From a checkpoint of a small transformer trained on Wikipedia.
Size: 18 layers, width 128, MLP 512 GELU, vocabulary 8192, 5.66M parameters.
Architecture: LayerNorm before each block, rotary positions, biases, untied embeddings, attention and MLP in parallel.
Each number is 200 + 30 x the weight over its row's rms, rounded and kept within 0 to 999. Layers, rows and columns count from 0. The size before them is the row's rms in percent of the matrix's.

# v: layer 11 attention value, 128x128, rms 0.0999, rows 45-63, columns 0-127
# o: layer 11 attention output (transposed), 128x128, rms 0.485, rows 45-63, columns 0-127
# q: layer 11 attention query, 128x128, rms 0.133, rows 64-71, columns 0-127
# k: layer 11 attention key, 128x128, rms 0.138, rows 64-71, columns 0-127
v45,127,206,177,137,176,225,229,201,160,253,199,181,209,191,198,216,213,212,175,206,142,201,153,136,175,263,237,176,204,225,186,204,167,243,195,208,176,226,207,238,209,203,164,160,181,220,204,254,207,193,197,230,222,251,173,231,236,232,145,169,217,184,228,296,205,219,203,207,171,245,201,219,118,250,193,172,207,163,210,224,219,204,219,216,219,194,178,182,131,209,170,156,233,223,165,219,193,161,168,187,218,191,196,227,196,172,247,181,162,211,204,209,244,246,207,225,224,225,171,164,198,198,160,192,217,172,178,166,196
o45,117,145,201,187,197,238,221,152,234,209,226,185,176,230,224,229,211,187,192,199,202,162,191,212,237,201,226,146,210,169,230,146,181,226,179,209,212,182,193,245,193,267,236,236,147,211,186,117,216,193,244,165,197,141,227,207,222,171,191,223,201,241,185,238,222,165,229,248,215,162,222,195,174,206,221,212,247,172,173,196,268,192,251,190,157,242,183,184,206,188,202,195,197,233,106,165,231,193,213,185,163,225,194,202,193,256,198,192,197,215,147,186,196,225,174,152,230,169,180,222,204,199,210,251,201,166,185,166,214
v46,096,220,212,179,253,226,197,181,190,220,213,139,232,231,209,237,248,236,154,180,173,223,189,221,252,229,227,237,173,132,215,168,172,243,198,260,214,161,164,174,214,198,156,187,188,223,228,168,208,224,149,213,192,190,186,218,157,251,178,178,232,226,189,183,204,180,199,203,233,180,180,175,141,186,235,160,209,177,193,176,204,186,238,198,185,204,191,171,227,216,203,175,224,210,187,203,209,201,174,250,194,196,165,288,186,276,182,215,219,202,231,213,209,221,149,206,239,201,205,172,196,207,163,215,144,168,177,158,282
o46,091,221,244,192,179,193,214,164,244,164,183,189,223,197,197,175,145,162,205,204,200,153,185,175,194,196,169,171,258,227,198,230,196,190,231,244,221,277,184,278,163,216,275,213,194,189,184,179,202,206,199,156,262,205,141,255,183,185,199,226,201,175,210,231,174,216,253,240,177,174,198,201,194,197,168,255,170,190,184,184,225,144,195,194,242,233,192,209,224,206,173,229,137,168,116,208,177,192,213,214,231,201,198,161,218,175,207,188,152,221,195,136,212,241,190,176,198,229,182,201,207,209,238,178,218,200,239,213,196
v47,103,173,215,167,225,187,218,207,277,195,210,243,209,228,186,233,218,201,162,207,273,231,185,236,214,211,229,163,252,254,177,265,186,225,172,201,172,248,223,214,176,266,225,229,230,191,177,216,164,245,173,162,193,182,198,204,189,155,211,240,232,214,140,210,167,195,206,201,181,153,234,143,188,190,189,180,285,199,176,173,199,202,162,222,217,175,227,199,206,182,192,177,93,198,204,193,196,194,213,220,182,185,220,201,201,209,173,185,178,192,200,152,201,225,228,132,216,184,171,157,189,201,195,160,190,196,178,204,224
o47,085,221,203,208,236,184,176,150,171,200,205,127,196,219,190,207,185,239,219,179,222,244,194,222,206,198,225,179,168,208,172,177,221,227,202,201,244,184,175,264,181,159,173,161,179,230,204,214,142,132,197,178,188,206,125,257,200,190,202,206,231,171,191,189,157,219,194,184,152,258,145,227,173,241,201,211,209,267,213,201,234,227,243,190,133,250,193,252,232,223,231,176,199,215,135,197,210,193,204,240,212,146,131,204,263,219,198,194,209,199,184,184,218,183,194,203,222,224,183,178,234,201,224,168,193,202,215,189,223
v48,101,178,175,234,176,186,208,199,226,216,208,161,240,220,172,250,198,181,178,108,209,172,212,208,198,237,210,161,202,131,223,220,230,181,177,198,243,173,230,182,180,231,185,211,178,214,196,217,207,216,201,230,226,146,196,225,219,197,178,240,208,238,250,191,196,257,143,205,229,160,212,147,252,175,137,210,216,184,188,189,215,188,229,189,220,194,211,210,121,231,170,190,232,202,189,148,190,209,152,217,220,215,225,178,182,124,248,179,258,216,186,160,196,172,180,187,237,224,183,230,248,220,208,249,201,174,170,228,213
o48,093,165,192,147,219,185,191,156,198,159,219,191,245,209,222,189,214,175,193,217,198,239,234,165,190,236,179,272,162,236,215,250,211,221,186,209,212,246,219,146,179,159,280,177,135,214,219,242,212,207,215,189,206,218,209,187,238,191,175,183,168,135,188,190,154,170,169,247,185,179,141,211,193,220,237,227,162,189,203,152,168,170,169,202,245,179,235,207,265,189,163,207,201,182,191,198,241,228,205,197,222,211,217,253,175,205,189,200,197,239,224,221,241,183,203,209,170,167,138,224,199,176,197,232,218,210,231,137,184
v49,104,173,179,150,164,221,244,182,165,238,190,279,196,216,172,205,223,163,183,239,183,193,155,215,211,218,175,187,226,270,192,266,159,177,216,199,202,242,203,191,179,209,172,219,176,224,214,194,230,231,208,216,183,131,206,136,188,159,231,197,174,180,184,152,233,177,142,275,169,232,232,230,161,226,225,252,158,195,178,206,208,192,184,189,181,153,208,192,284,245,142,177,218,192,171,229,209,188,230,219,223,186,224,183,199,186,208,214,194,172,216,183,197,250,201,202,198,256,194,164,217,184,194,209,204,220,203,233,209
o49,086,205,237,157,188,198,244,223,236,205,226,191,196,214,182,215,236,216,213,139,199,199,204,208,212,199,194,216,149,202,190,219,233,216,195,186,256,149,232,164,203,174,204,214,228,177,176,158,188,202,185,199,122,202,185,293,164,264,187,198,184,231,218,175,192,153,228,149,246,187,133,234,197,174,191,208,207,189,210,226,227,244,177,220,208,222,189,193,189,179,193,188,158,211,212,200,168,156,179,183,136,237,249,219,261,234,172,177,201,217,186,160,200,212,141,217,228,200,245,245,165,233,200,212,240,176,162,234,159
v50,109,220,156,182,197,221,205,227,158,192,219,224,197,203,208,178,180,207,149,208,205,204,243,209,170,266,218,221,183,216,241,179,173,201,209,197,204,170,190,220,216,197,197,149,184,214,184,164,198,249,210,231,241,155,194,139,242,205,209,162,178,214,200,254,217,170,199,229,194,187,162,198,197,282,182,221,217,171,194,249,210,254,193,231,226,223,232,224,205,206,156,218,170,230,205,202,164,183,142,179,190,199,187,212,224,158,223,211,155,228,147,174,162,125,167,175,277,177,233,210,194,175,125,228,219,220,200,182,264
o50,095,212,168,176,181,177,217,199,242,173,196,246,220,249,175,233,184,202,246,169,175,190,205,200,206,236,228,221,226,160,245,218,184,231,197,183,191,226,153,178,186,218,184,255,135,220,122,193,171,175,190,183,162,189,158,255,198,229,169,215,213,279,202,110,253,136,197,218,214,201,204,201,192,215,230,209,193,181,235,227,198,204,198,255,204,212,219,195,193,213,167,251,127,182,157,196,196,174,207,145,172,194,166,260,206,208,252,218,217,198,211,204,186,163,203,162,208,175,194,226,187,206,208,248,214,207,226,175,200
v51,105,181,188,185,196,188,202,193,181,229,239,170,239,179,168,250,163,161,215,189,150,199,184,182,201,236,234,238,139,148,217,190,230,212,179,177,229,224,168,159,203,196,198,179,186,231,206,215,222,209,195,126,209,221,203,215,195,218,176,226,192,193,191,248,256,208,191,228,130,155,206,152,196,266,223,205,178,220,185,226,219,218,196,213,197,183,153,196,236,125,167,216,185,234,201,165,177,224,210,219,188,175,232,218,193,238,175,223,260,200,230,167,271,145,172,213,156,224,180,197,195,231,202,245,215,188,273,235,235
o51,092,230,212,165,195,202,185,178,220,148,186,174,201,225,196,230,220,210,174,234,195,219,192,136,167,189,202,189,177,203,197,232,244,173,282,224,191,197,209,228,209,216,232,221,218,157,222,180,154,186,233,235,178,173,163,240,200,175,189,203,235,201,245,188,186,201,246,238,247,201,210,163,181,153,200,262,190,172,248,119,220,180,201,168,197,217,201,158,199,223,203,172,228,149,237,168,208,206,206,229,162,163,199,272,136,210,211,204,145,205,201,147,225,181,226,185,223,213,158,194,255,188,226,263,177,187,165,206,216
v52,108,232,181,252,167,239,130,208,145,158,208,200,209,196,189,216,171,209,204,183,221,185,257,159,174,214,179,187,230,174,184,156,183,220,176,234,198,196,222,179,173,127,247,200,197,222,190,242,267,185,217,164,234,206,194,187,208,197,181,189,169,184,199,240,158,187,141,263,185,240,237,180,195,232,222,217,234,168,198,175,183,206,223,176,194,261,249,167,215,209,227,196,188,147,195,278,199,171,205,174,209,280,211,225,197,184,227,225,188,206,147,156,198,250,168,205,184,211,197,217,145,190,195,185,206,186,224,232,182
o52,095,169,237,221,216,178,219,223,217,199,168,252,194,220,258,223,188,241,195,172,199,147,187,233,190,246,195,209,235,244,216,205,190,147,200,199,176,192,201,209,222,228,206,166,180,217,187,163,171,148,178,188,159,200,172,225,204,189,194,220,205,239,211,179,253,140,207,195,168,152,143,157,175,244,173,172,156,201,180,180,243,190,184,200,165,143,150,247,191,131,178,208,206,220,304,206,210,203,254,189,229,185,218,189,147,207,205,209,185,242,194,245,166,224,221,210,206,226,201,222,228,246,221,206,253,194,189,184,180
v53,118,211,222,199,233,156,210,174,209,201,207,161,197,148,209,245,220,215,212,189,180,237,232,179,185,242,220,182,249,202,178,207,236,216,189,166,189,188,241,222,189,210,190,215,239,193,188,230,163,195,153,196,207,183,209,243,213,265,154,171,222,205,139,194,206,186,220,177,242,242,214,163,209,154,263,199,224,221,230,251,231,201,190,223,186,214,162,177,219,197,243,179,166,175,168,166,211,138,246,166,211,156,229,233,235,217,161,186,134,232,179,224,236,242,219,150,187,201,224,168,192,137,139,180,199,242,193,149,186
o53,106,205,189,169,237,240,177,170,173,196,184,191,205,235,192,175,206,189,211,213,263,198,191,214,198,243,223,192,222,216,206,127,212,138,160,235,179,214,183,275,204,226,138,222,205,204,224,205,172,168,196,126,234,199,230,164,231,187,237,205,206,181,207,199,229,252,153,180,201,218,238,217,211,174,186,178,206,232,175,205,212,213,192,233,157,263,177,222,196,205,206,203,211,229,146,210,182,215,180,238,194,208,155,172,272,246,244,164,212,223,169,170,201,153,228,227,186,245,206,165,181,167,204,212,115,168,161,189,202
v54,110,156,197,240,201,250,147,233,216,212,218,222,125,188,245,230,189,220,161,193,217,187,253,214,194,192,215,194,165,237,194,205,220,205,195,200,229,157,183,208,183,201,145,196,226,251,182,201,202,213,215,208,194,150,222,178,196,190,193,285,149,197,243,184,185,183,206,248,153,193,223,218,245,235,225,187,187,200,209,181,135,180,244,187,208,190,231,206,171,209,172,223,200,221,168,257,200,231,218,141,189,190,193,193,205,166,264,211,181,184,272,117,154,231,219,174,216,196,161,159,191,201,189,189,247,187,182,165,210
o54,098,203,200,236,215,227,242,246,194,167,213,179,231,216,200,218,220,216,235,155,192,232,189,183,233,192,195,244,157,176,161,202,200,209,178,220,197,261,186,182,207,176,239,231,161,209,142,184,227,199,185,207,225,127,138,197,157,222,197,221,193,211,223,211,247,213,228,158,172,187,186,159,173,227,175,170,135,212,166,224,213,184,184,164,129,206,177,176,197,163,273,218,261,199,236,191,200,214,154,213,169,220,236,213,161,203,186,172,238,235,202,252,201,148,230,257,192,198,184,253,196,189,153,201,208,216,180,216,238
v55,106,184,197,169,206,158,223,221,199,213,198,195,216,154,220,227,196,231,181,194,205,186,170,248,256,234,224,212,159,199,173,223,215,244,190,197,245,208,227,221,199,132,280,201,220,209,156,221,177,157,233,228,226,194,210,179,132,237,175,237,153,185,158,165,260,174,182,187,192,199,230,151,161,133,194,199,220,223,206,179,204,165,186,140,264,217,225,235,211,184,218,207,263,212,170,179,225,208,229,172,223,215,209,148,171,199,183,213,167,183,178,206,179,251,219,227,176,162,196,244,232,215,211,193,193,189,153,235,164
o55,091,168,225,216,155,233,165,203,161,164,236,168,230,197,204,180,214,173,200,154,229,233,163,170,148,181,254,174,192,259,209,242,179,161,207,181,226,174,196,196,220,204,217,186,148,192,227,224,258,232,175,189,196,200,237,202,234,195,221,162,180,131,236,203,174,209,208,198,178,197,182,235,243,189,198,169,251,207,153,181,171,195,220,212,189,184,214,203,199,237,188,149,176,249,253,208,241,261,231,218,221,211,214,176,166,205,241,170,242,227,198,212,152,197,181,145,169,208,226,145,167,239,246,166,162,230,212,170,237
v56,125,214,160,159,240,252,178,222,207,215,251,175,278,214,173,224,208,189,217,199,203,237,203,220,127,200,179,182,256,196,158,226,175,205,234,187,246,179,171,170,183,179,181,145,156,161,222,158,234,204,222,236,163,199,166,225,170,200,202,180,180,196,212,169,205,246,245,193,225,209,234,183,185,199,162,212,213,187,199,219,241,178,189,179,189,176,214,129,242,206,201,210,181,272,192,169,207,164,144,225,226,181,244,163,221,232,218,263,257,195,169,161,217,211,196,235,163,205,177,215,234,202,189,168,193,215,247,226,186
o56,112,202,174,225,179,203,136,167,203,187,170,216,187,201,211,223,260,157,187,184,153,183,196,189,166,223,138,187,195,177,202,237,304,225,202,249,239,220,209,199,184,213,218,192,189,236,160,177,177,211,157,249,192,231,205,229,162,211,191,216,200,200,228,249,233,191,196,228,204,184,178,246,202,172,180,220,162,212,208,209,205,207,193,191,222,202,155,213,213,201,181,187,214,212,186,225,203,235,209,275,141,195,213,240,132,208,160,176,122,242,227,194,164,252,217,197,227,176,248,200,214,168,180,181,212,249,156,182,151
v57,115,185,246,241,223,227,210,202,206,167,166,190,237,202,234,167,204,144,192,232,196,183,176,263,192,178,225,207,168,204,224,185,209,169,144,179,190,211,175,194,225,190,225,234,174,207,150,217,154,187,227,212,180,254,181,200,188,237,195,232,210,237,179,234,164,192,199,140,192,205,205,279,146,161,201,183,225,201,214,231,134,176,162,224,224,169,229,169,147,225,183,190,221,165,193,213,172,208,142,160,250,228,155,175,203,202,231,174,193,204,256,235,228,165,181,193,229,201,183,270,238,231,199,252,212,232,195,202,165
o57,106,188,200,191,159,171,203,193,173,194,203,183,152,189,232,221,144,176,255,185,205,196,255,197,174,191,187,229,177,148,206,232,134,195,258,175,159,166,156,198,182,159,199,130,187,207,181,207,284,202,199,251,233,150,226,146,224,192,209,176,214,177,199,153,275,231,231,207,170,185,209,196,239,211,232,147,211,160,229,211,207,184,236,242,185,252,196,186,246,247,195,200,224,208,241,202,188,214,200,193,206,187,230,177,204,171,230,250,228,221,181,168,186,193,226,191,222,187,236,204,209,231,201,246,157,163,216,176,186
v58,114,202,200,232,183,186,217,203,146,272,198,171,217,193,196,201,192,230,156,215,239,189,129,218,236,230,168,170,235,218,191,206,146,246,194,228,217,225,200,198,200,213,186,187,190,227,240,206,211,178,220,250,203,185,192,165,230,203,199,219,196,162,206,147,167,258,228,145,175,162,182,216,169,172,195,227,183,179,214,173,204,258,227,226,238,209,239,220,265,185,204,182,167,163,222,217,249,204,190,236,198,197,282,194,185,140,165,155,192,209,187,177,167,166,175,216,147,196,161,154,188,229,187,239,149,196,220,218,245
o58,101,136,172,120,217,180,208,176,211,201,229,186,208,197,191,192,229,196,221,227,158,199,202,243,214,255,246,215,188,260,202,284,200,239,203,190,244,148,205,272,206,153,204,197,194,191,157,160,198,201,213,172,222,246,213,245,199,165,190,223,204,147,209,205,139,212,195,217,206,219,180,217,259,190,180,198,213,203,194,183,196,183,129,166,185,216,187,217,151,210,206,212,208,233,109,234,180,179,203,184,211,176,195,237,185,178,179,204,187,199,203,241,212,194,203,155,198,191,215,174,220,238,233,134,247,178,221,188,228
v59,093,177,252,230,223,168,261,181,246,243,261,235,240,185,215,172,247,211,172,218,169,224,177,199,116,220,167,248,246,176,211,196,241,206,243,166,217,171,233,233,178,202,201,201,172,234,186,185,177,200,169,147,197,242,227,230,203,215,224,206,184,188,212,161,145,170,184,214,232,176,171,228,153,231,193,228,222,167,243,180,183,180,236,189,215,191,189,220,191,208,218,177,229,214,189,222,198,194,210,176,193,215,190,177,177,174,228,180,200,275,192,218,182,170,179,178,204,165,205,138,195,181,218,174,194,231,198,246,97
o59,094,165,168,155,187,202,154,254,131,164,196,174,233,237,204,227,179,249,221,216,183,188,192,215,221,201,170,214,203,243,205,200,180,261,188,220,194,208,176,166,176,153,142,235,160,253,228,214,197,213,184,221,193,214,202,122,210,176,199,209,206,198,155,195,215,205,167,231,206,142,185,189,216,153,210,150,152,201,236,214,203,229,198,229,204,239,222,209,164,233,152,196,206,202,286,201,200,208,225,197,142,152,280,203,199,231,192,179,211,207,187,222,201,229,238,211,195,224,151,209,200,258,180,226,226,159,190,226,193
v60,109,169,227,220,259,172,240,201,231,144,163,185,198,184,186,178,232,192,174,192,244,186,202,233,248,190,196,142,202,239,172,111,256,254,200,189,199,212,217,198,183,202,196,194,171,175,202,216,225,211,193,170,171,208,151,192,219,160,234,225,223,166,205,186,232,234,235,170,204,185,208,125,206,178,210,205,229,182,237,154,164,245,229,238,150,200,200,216,200,165,142,204,191,230,214,182,223,150,218,233,201,189,175,208,234,181,233,230,212,178,217,176,220,251,215,244,173,197,218,232,194,190,128,226,205,245,227,147,171
o60,089,173,197,185,185,206,214,153,193,217,253,209,225,199,236,232,201,198,132,175,221,271,181,206,174,171,219,195,180,177,208,266,195,153,242,207,207,210,193,217,222,198,156,213,225,196,170,171,164,186,195,261,211,237,192,191,159,167,190,257,202,193,225,199,224,165,185,168,142,272,185,190,200,261,165,197,180,237,166,211,294,184,232,186,194,200,180,153,179,240,192,180,206,189,169,159,216,268,205,211,178,203,189,200,165,231,178,207,240,258,236,190,208,211,177,189,182,196,182,176,169,187,239,210,147,180,172,204,247
v61,088,195,265,221,248,178,201,230,236,198,187,243,216,214,218,196,214,211,183,238,207,163,228,241,184,249,148,209,163,161,214,195,172,198,194,196,191,160,220,158,168,211,221,201,244,216,212,224,237,196,176,223,227,187,196,150,121,242,188,188,235,222,210,193,223,215,201,226,174,225,204,205,180,223,153,233,181,261,207,204,168,253,249,168,167,230,144,222,165,175,237,183,159,191,127,149,193,245,215,166,218,207,262,223,217,159,172,175,238,186,185,185,188,201,210,212,170,199,141,217,199,199,141,193,180,202,251,202,189
o61,081,227,164,163,156,204,174,202,185,189,192,164,232,236,211,222,207,199,222,208,280,207,207,144,197,230,149,220,184,226,200,242,265,181,279,192,186,190,210,203,205,185,152,229,208,147,183,202,150,265,191,163,172,217,199,242,157,152,269,201,204,178,186,217,237,191,180,189,161,234,193,206,255,211,241,192,216,225,196,163,203,174,234,173,166,136,200,195,175,161,216,201,152,187,217,197,196,249,204,207,202,252,274,258,194,199,213,187,179,189,174,191,212,186,166,228,209,181,178,210,207,191,176,170,164,193,213,210,242
v62,108,229,213,187,246,165,168,210,191,169,148,190,205,160,150,179,184,247,175,210,210,229,145,227,177,219,170,217,249,264,199,198,239,225,229,161,218,171,180,168,188,146,233,220,259,167,219,170,233,169,212,196,203,217,219,191,209,204,197,253,231,194,206,243,261,173,205,212,160,213,188,262,204,188,136,208,229,192,147,239,215,201,224,208,217,189,179,204,226,151,146,184,229,216,192,217,168,199,181,149,225,206,139,233,180,234,246,171,220,216,208,203,222,197,174,184,212,195,205,219,182,189,190,184,223,219,152,266,137
o62,101,225,192,207,177,229,147,157,191,148,276,208,169,211,205,201,218,249,175,201,222,230,227,188,197,170,172,208,201,170,124,195,183,180,192,229,153,191,274,194,218,204,190,203,214,216,208,195,219,232,189,249,188,183,277,224,176,210,187,226,191,206,214,182,215,169,194,206,177,213,167,194,155,196,240,133,215,205,233,266,163,232,239,185,217,182,235,187,213,174,129,153,198,216,237,199,218,215,206,202,129,197,241,180,180,199,239,225,226,164,175,219,165,210,166,196,152,215,221,209,230,214,207,243,126,174,210,208,219
v63,105,220,236,202,177,178,191,144,228,200,205,226,148,171,203,218,175,191,179,182,190,203,155,197,219,185,193,170,253,242,117,213,200,167,155,211,253,205,179,218,176,173,171,172,169,236,175,217,225,251,252,237,246,219,221,204,190,226,160,192,169,190,216,184,226,198,237,175,235,172,201,234,194,229,196,220,177,205,203,198,111,188,256,172,157,226,237,183,148,195,229,208,278,205,196,206,166,202,200,212,210,158,196,219,175,169,212,175,138,225,210,207,206,197,195,164,238,229,242,181,218,179,130,248,211,172,228,191,181
o63,092,187,248,156,169,255,234,211,168,216,271,181,206,226,181,224,209,175,217,212,161,169,229,186,220,200,143,219,185,172,234,174,210,216,196,236,152,204,196,208,200,158,154,199,222,181,176,204,231,134,193,158,171,154,223,184,227,220,211,242,188,227,185,228,208,209,211,211,212,173,174,210,161,226,268,191,163,151,170,251,194,192,186,258,199,238,136,177,231,193,196,231,176,198,114,218,218,200,190,170,203,233,231,185,195,229,255,147,233,202,190,258,215,194,218,199,177,206,213,231,196,219,236,181,168,207,156,231,170
q64,110,200,184,243,245,201,182,212,186,170,230,174,243,213,230,191,219,203,164,189,209,236,203,177,218,214,150,117,153,132,158,210,243,189,219,172,173,204,222,252,209,227,221,239,212,229,187,276,160,207,224,161,174,142,201,211,200,197,168,187,151,173,178,200,225,225,227,202,213,215,210,183,188,226,182,219,152,186,181,162,248,151,210,154,186,162,209,196,235,192,192,175,215,235,227,143,190,216,152,199,177,284,189,216,217,141,207,197,182,233,203,247,222,204,242,181,215,224,190,171,160,220,210,203,170,245,227,222,217
k64,087,202,194,223,176,186,168,227,165,266,179,250,169,147,209,169,219,199,237,226,185,178,173,227,239,176,157,223,193,210,201,198,169,163,181,179,183,143,205,223,261,166,185,204,199,243,213,159,201,193,222,242,224,211,176,193,188,231,275,221,235,249,178,198,177,211,216,151,158,207,209,234,207,136,189,167,207,187,173,213,191,218,154,215,218,155,241,219,175,193,194,252,168,234,210,201,130,248,261,241,225,205,209,171,248,221,193,195,228,268,233,189,209,188,189,229,186,178,180,172,187,176,198,162,195,198,141,190,207
q65,098,209,201,201,210,223,168,189,246,181,203,180,197,272,172,129,248,178,162,159,182,231,204,166,139,224,192,166,198,198,157,196,241,185,240,174,181,168,201,123,236,229,224,197,223,213,241,189,138,191,194,190,196,160,228,196,225,197,177,167,186,154,151,232,227,219,209,180,210,167,192,192,205,242,195,233,171,198,235,149,207,181,195,183,214,239,197,185,206,206,215,224,241,208,241,180,169,242,168,263,154,255,236,265,213,209,193,181,154,209,184,214,187,207,189,188,254,226,245,187,228,159,205,212,166,215,229,233,229
k65,134,224,148,213,234,178,158,219,113,207,210,201,232,184,201,153,179,208,213,200,209,173,226,201,225,188,152,178,210,217,204,270,216,210,171,170,241,227,179,213,202,187,193,210,200,196,136,219,186,201,218,193,216,177,227,207,191,244,208,191,223,200,181,186,223,195,137,168,230,208,188,220,201,190,175,209,195,171,221,222,173,197,190,242,217,208,203,216,210,220,225,179,175,259,169,222,199,194,164,334,105,164,228,185,253,168,225,201,239,132,194,195,213,196,197,185,251,197,173,180,209,226,158,192,165,211,169,204,186
q66,101,178,228,217,227,246,159,207,240,211,244,216,227,222,217,152,204,169,179,205,212,249,182,207,173,255,200,165,182,217,172,180,201,160,228,192,195,128,196,182,141,209,223,217,234,217,234,208,176,209,190,169,189,212,176,207,224,192,222,230,157,148,180,245,208,255,201,197,199,222,202,204,203,195,206,216,172,193,184,174,211,154,183,161,207,155,180,197,172,197,179,190,190,209,224,154,178,262,229,158,213,262,202,205,200,152,250,225,121,240,209,254,131,220,178,250,189,201,236,148,230,185,225,202,164,180,227,257,184
k66,096,203,201,214,255,250,216,213,229,190,241,219,222,203,165,151,198,220,231,204,195,216,242,265,172,154,249,203,216,208,171,204,166,196,194,216,215,207,193,203,228,190,193,188,185,179,234,202,204,191,239,181,140,191,155,211,181,176,172,212,184,198,194,201,209,192,222,188,225,135,183,155,198,198,186,225,262,185,210,183,229,212,210,192,206,218,156,158,218,208,214,192,264,162,231,229,229,154,220,96,276,174,197,208,176,224,186,192,117,197,202,173,192,180,182,189,218,211,156,214,177,185,160,197,237,230,289,226,210
q67,092,170,211,216,222,147,245,270,178,176,217,194,199,194,201,207,182,249,190,224,174,189,172,193,171,186,219,246,164,196,188,204,198,172,194,214,215,168,262,180,176,174,151,187,259,190,242,221,207,208,193,206,180,261,197,204,219,230,205,173,258,211,210,178,204,206,136,209,217,206,207,217,145,187,239,200,188,150,209,264,179,213,212,235,215,210,154,204,182,190,160,188,162,148,173,191,231,207,220,197,148,158,202,158,176,176,160,223,203,161,269,176,232,188,212,269,161,222,209,177,221,235,181,238,236,154,230,223,147
k67,103,230,230,236,174,222,143,228,173,228,217,199,200,176,218,245,201,235,217,179,212,188,162,190,231,222,157,175,206,154,178,185,162,256,212,232,185,224,158,223,208,228,204,230,173,226,182,170,190,238,187,163,224,157,177,216,225,198,195,220,187,221,185,196,182,225,209,158,176,204,247,214,233,220,215,177,171,144,158,190,172,199,143,166,183,184,267,157,195,176,206,216,217,252,146,178,154,242,173,291,160,234,221,224,253,157,204,175,188,198,183,226,207,173,232,267,159,203,186,203,165,175,210,237,175,182,181,212,234
q68,110,199,172,168,175,191,226,205,187,210,197,239,175,136,182,152,200,193,225,240,165,199,157,208,157,176,159,206,169,212,202,234,242,157,234,178,215,161,214,113,228,196,161,211,189,229,214,272,183,230,219,233,200,268,223,189,236,230,232,183,222,177,173,222,205,181,155,198,200,225,205,162,187,162,192,186,174,196,212,241,185,202,160,213,190,204,220,217,154,209,287,204,172,208,284,207,190,218,225,149,226,141,212,216,249,222,177,190,234,206,160,190,187,231,183,176,234,179,243,164,194,194,205,183,193,173,176,200,165
k68,116,208,173,267,194,186,178,223,164,242,221,230,194,159,146,173,192,167,208,224,219,220,167,237,216,215,212,212,173,234,186,215,223,197,159,179,221,211,178,244,168,127,165,190,205,218,183,185,194,221,238,176,216,231,205,206,180,243,246,163,168,192,202,221,201,183,97,197,239,176,216,169,167,217,124,179,156,170,186,209,204,188,182,218,185,189,225,190,204,231,220,232,173,194,248,222,209,201,220,278,164,165,199,206,235,220,230,178,209,222,209,215,203,198,209,207,262,224,170,190,216,191,228,110,211,165,183,172,149
q69,116,202,207,183,225,193,174,255,150,161,189,187,248,162,193,212,210,214,173,182,217,186,217,157,193,186,195,159,206,202,187,192,225,247,193,215,185,231,189,262,241,185,236,212,238,203,151,250,222,221,219,162,172,196,211,237,197,225,190,225,209,186,179,182,208,219,191,149,209,180,170,191,224,204,208,228,159,179,230,213,224,187,210,203,232,222,194,216,235,206,224,163,213,206,139,134,157,171,129,207,93,240,191,134,279,200,148,194,213,182,198,187,253,219,192,187,225,189,202,212,222,221,237,224,175,251,219,237,188
k69,166,183,187,202,188,221,249,151,241,170,175,216,208,223,188,164,219,175,183,188,191,201,236,238,212,191,252,208,171,220,235,206,209,164,207,201,199,187,234,156,208,229,170,195,167,208,210,205,228,152,177,223,205,228,199,156,216,136,181,197,198,220,195,220,194,201,221,222,171,164,195,179,178,178,207,188,232,252,223,209,218,189,174,154,202,238,167,224,197,196,221,204,226,172,277,201,243,179,242,51,298,187,186,218,160,226,190,178,224,216,190,184,169,227,195,192,193,192,236,191,173,211,192,156,250,186,227,211,190
q70,091,135,228,176,179,187,218,207,218,183,131,196,209,225,244,192,179,223,213,195,237,220,174,252,197,169,236,228,193,114,265,174,198,230,211,200,214,160,257,156,217,212,217,204,222,174,171,195,161,165,171,207,211,212,201,167,205,217,189,153,217,198,223,166,210,172,222,179,207,230,178,231,253,222,221,228,203,261,192,152,261,160,220,211,189,223,214,252,207,191,155,242,195,159,238,168,116,217,204,219,246,215,180,214,245,194,171,200,205,219,173,195,212,186,198,250,180,194,208,194,165,187,151,182,208,169,222,176,244
k70,091,185,173,217,237,136,154,171,140,205,201,217,201,193,231,186,202,192,207,157,228,195,170,195,209,232,207,196,241,248,221,205,182,210,199,189,228,211,172,233,195,188,204,213,202,226,191,206,167,229,201,153,175,222,173,247,221,172,206,213,176,195,213,220,137,311,195,182,181,220,197,247,184,216,181,228,173,186,188,161,199,160,247,204,205,180,169,243,214,231,245,171,213,250,196,190,172,161,195,229,152,184,236,223,228,164,188,194,154,172,233,185,224,178,170,137,239,224,154,234,185,200,254,261,173,192,142,184,238
q71,099,210,203,148,153,211,191,194,257,213,209,192,200,204,203,217,224,170,248,186,179,218,129,224,187,163,175,179,161,222,168,242,225,188,182,187,174,179,171,221,179,167,153,188,250,171,192,243,219,199,205,240,209,231,261,201,265,165,262,187,240,210,165,209,175,229,167,183,183,233,220,167,172,186,226,202,178,211,216,206,175,180,203,158,211,236,188,211,185,229,169,266,193,223,203,159,210,246,236,192,182,187,233,208,184,192,186,175,212,221,182,291,228,213,193,208,152,168,127,173,207,185,196,240,154,222,238,226,153
k71,091,260,189,226,230,205,197,174,164,246,220,183,166,171,166,198,237,202,235,177,200,165,181,263,240,258,234,198,197,180,196,191,198,196,243,181,155,150,204,162,178,186,203,190,235,191,198,241,180,191,162,204,205,143,138,218,203,175,199,226,221,171,182,213,251,190,205,215,199,159,163,164,216,225,188,171,189,185,213,189,173,257,220,192,200,150,194,155,193,150,241,143,225,206,182,210,200,213,257,136,222,186,235,192,185,214,200,218,213,226,191,201,213,175,228,203,197,236,170,230,187,228,133,225,218,272,262,206,262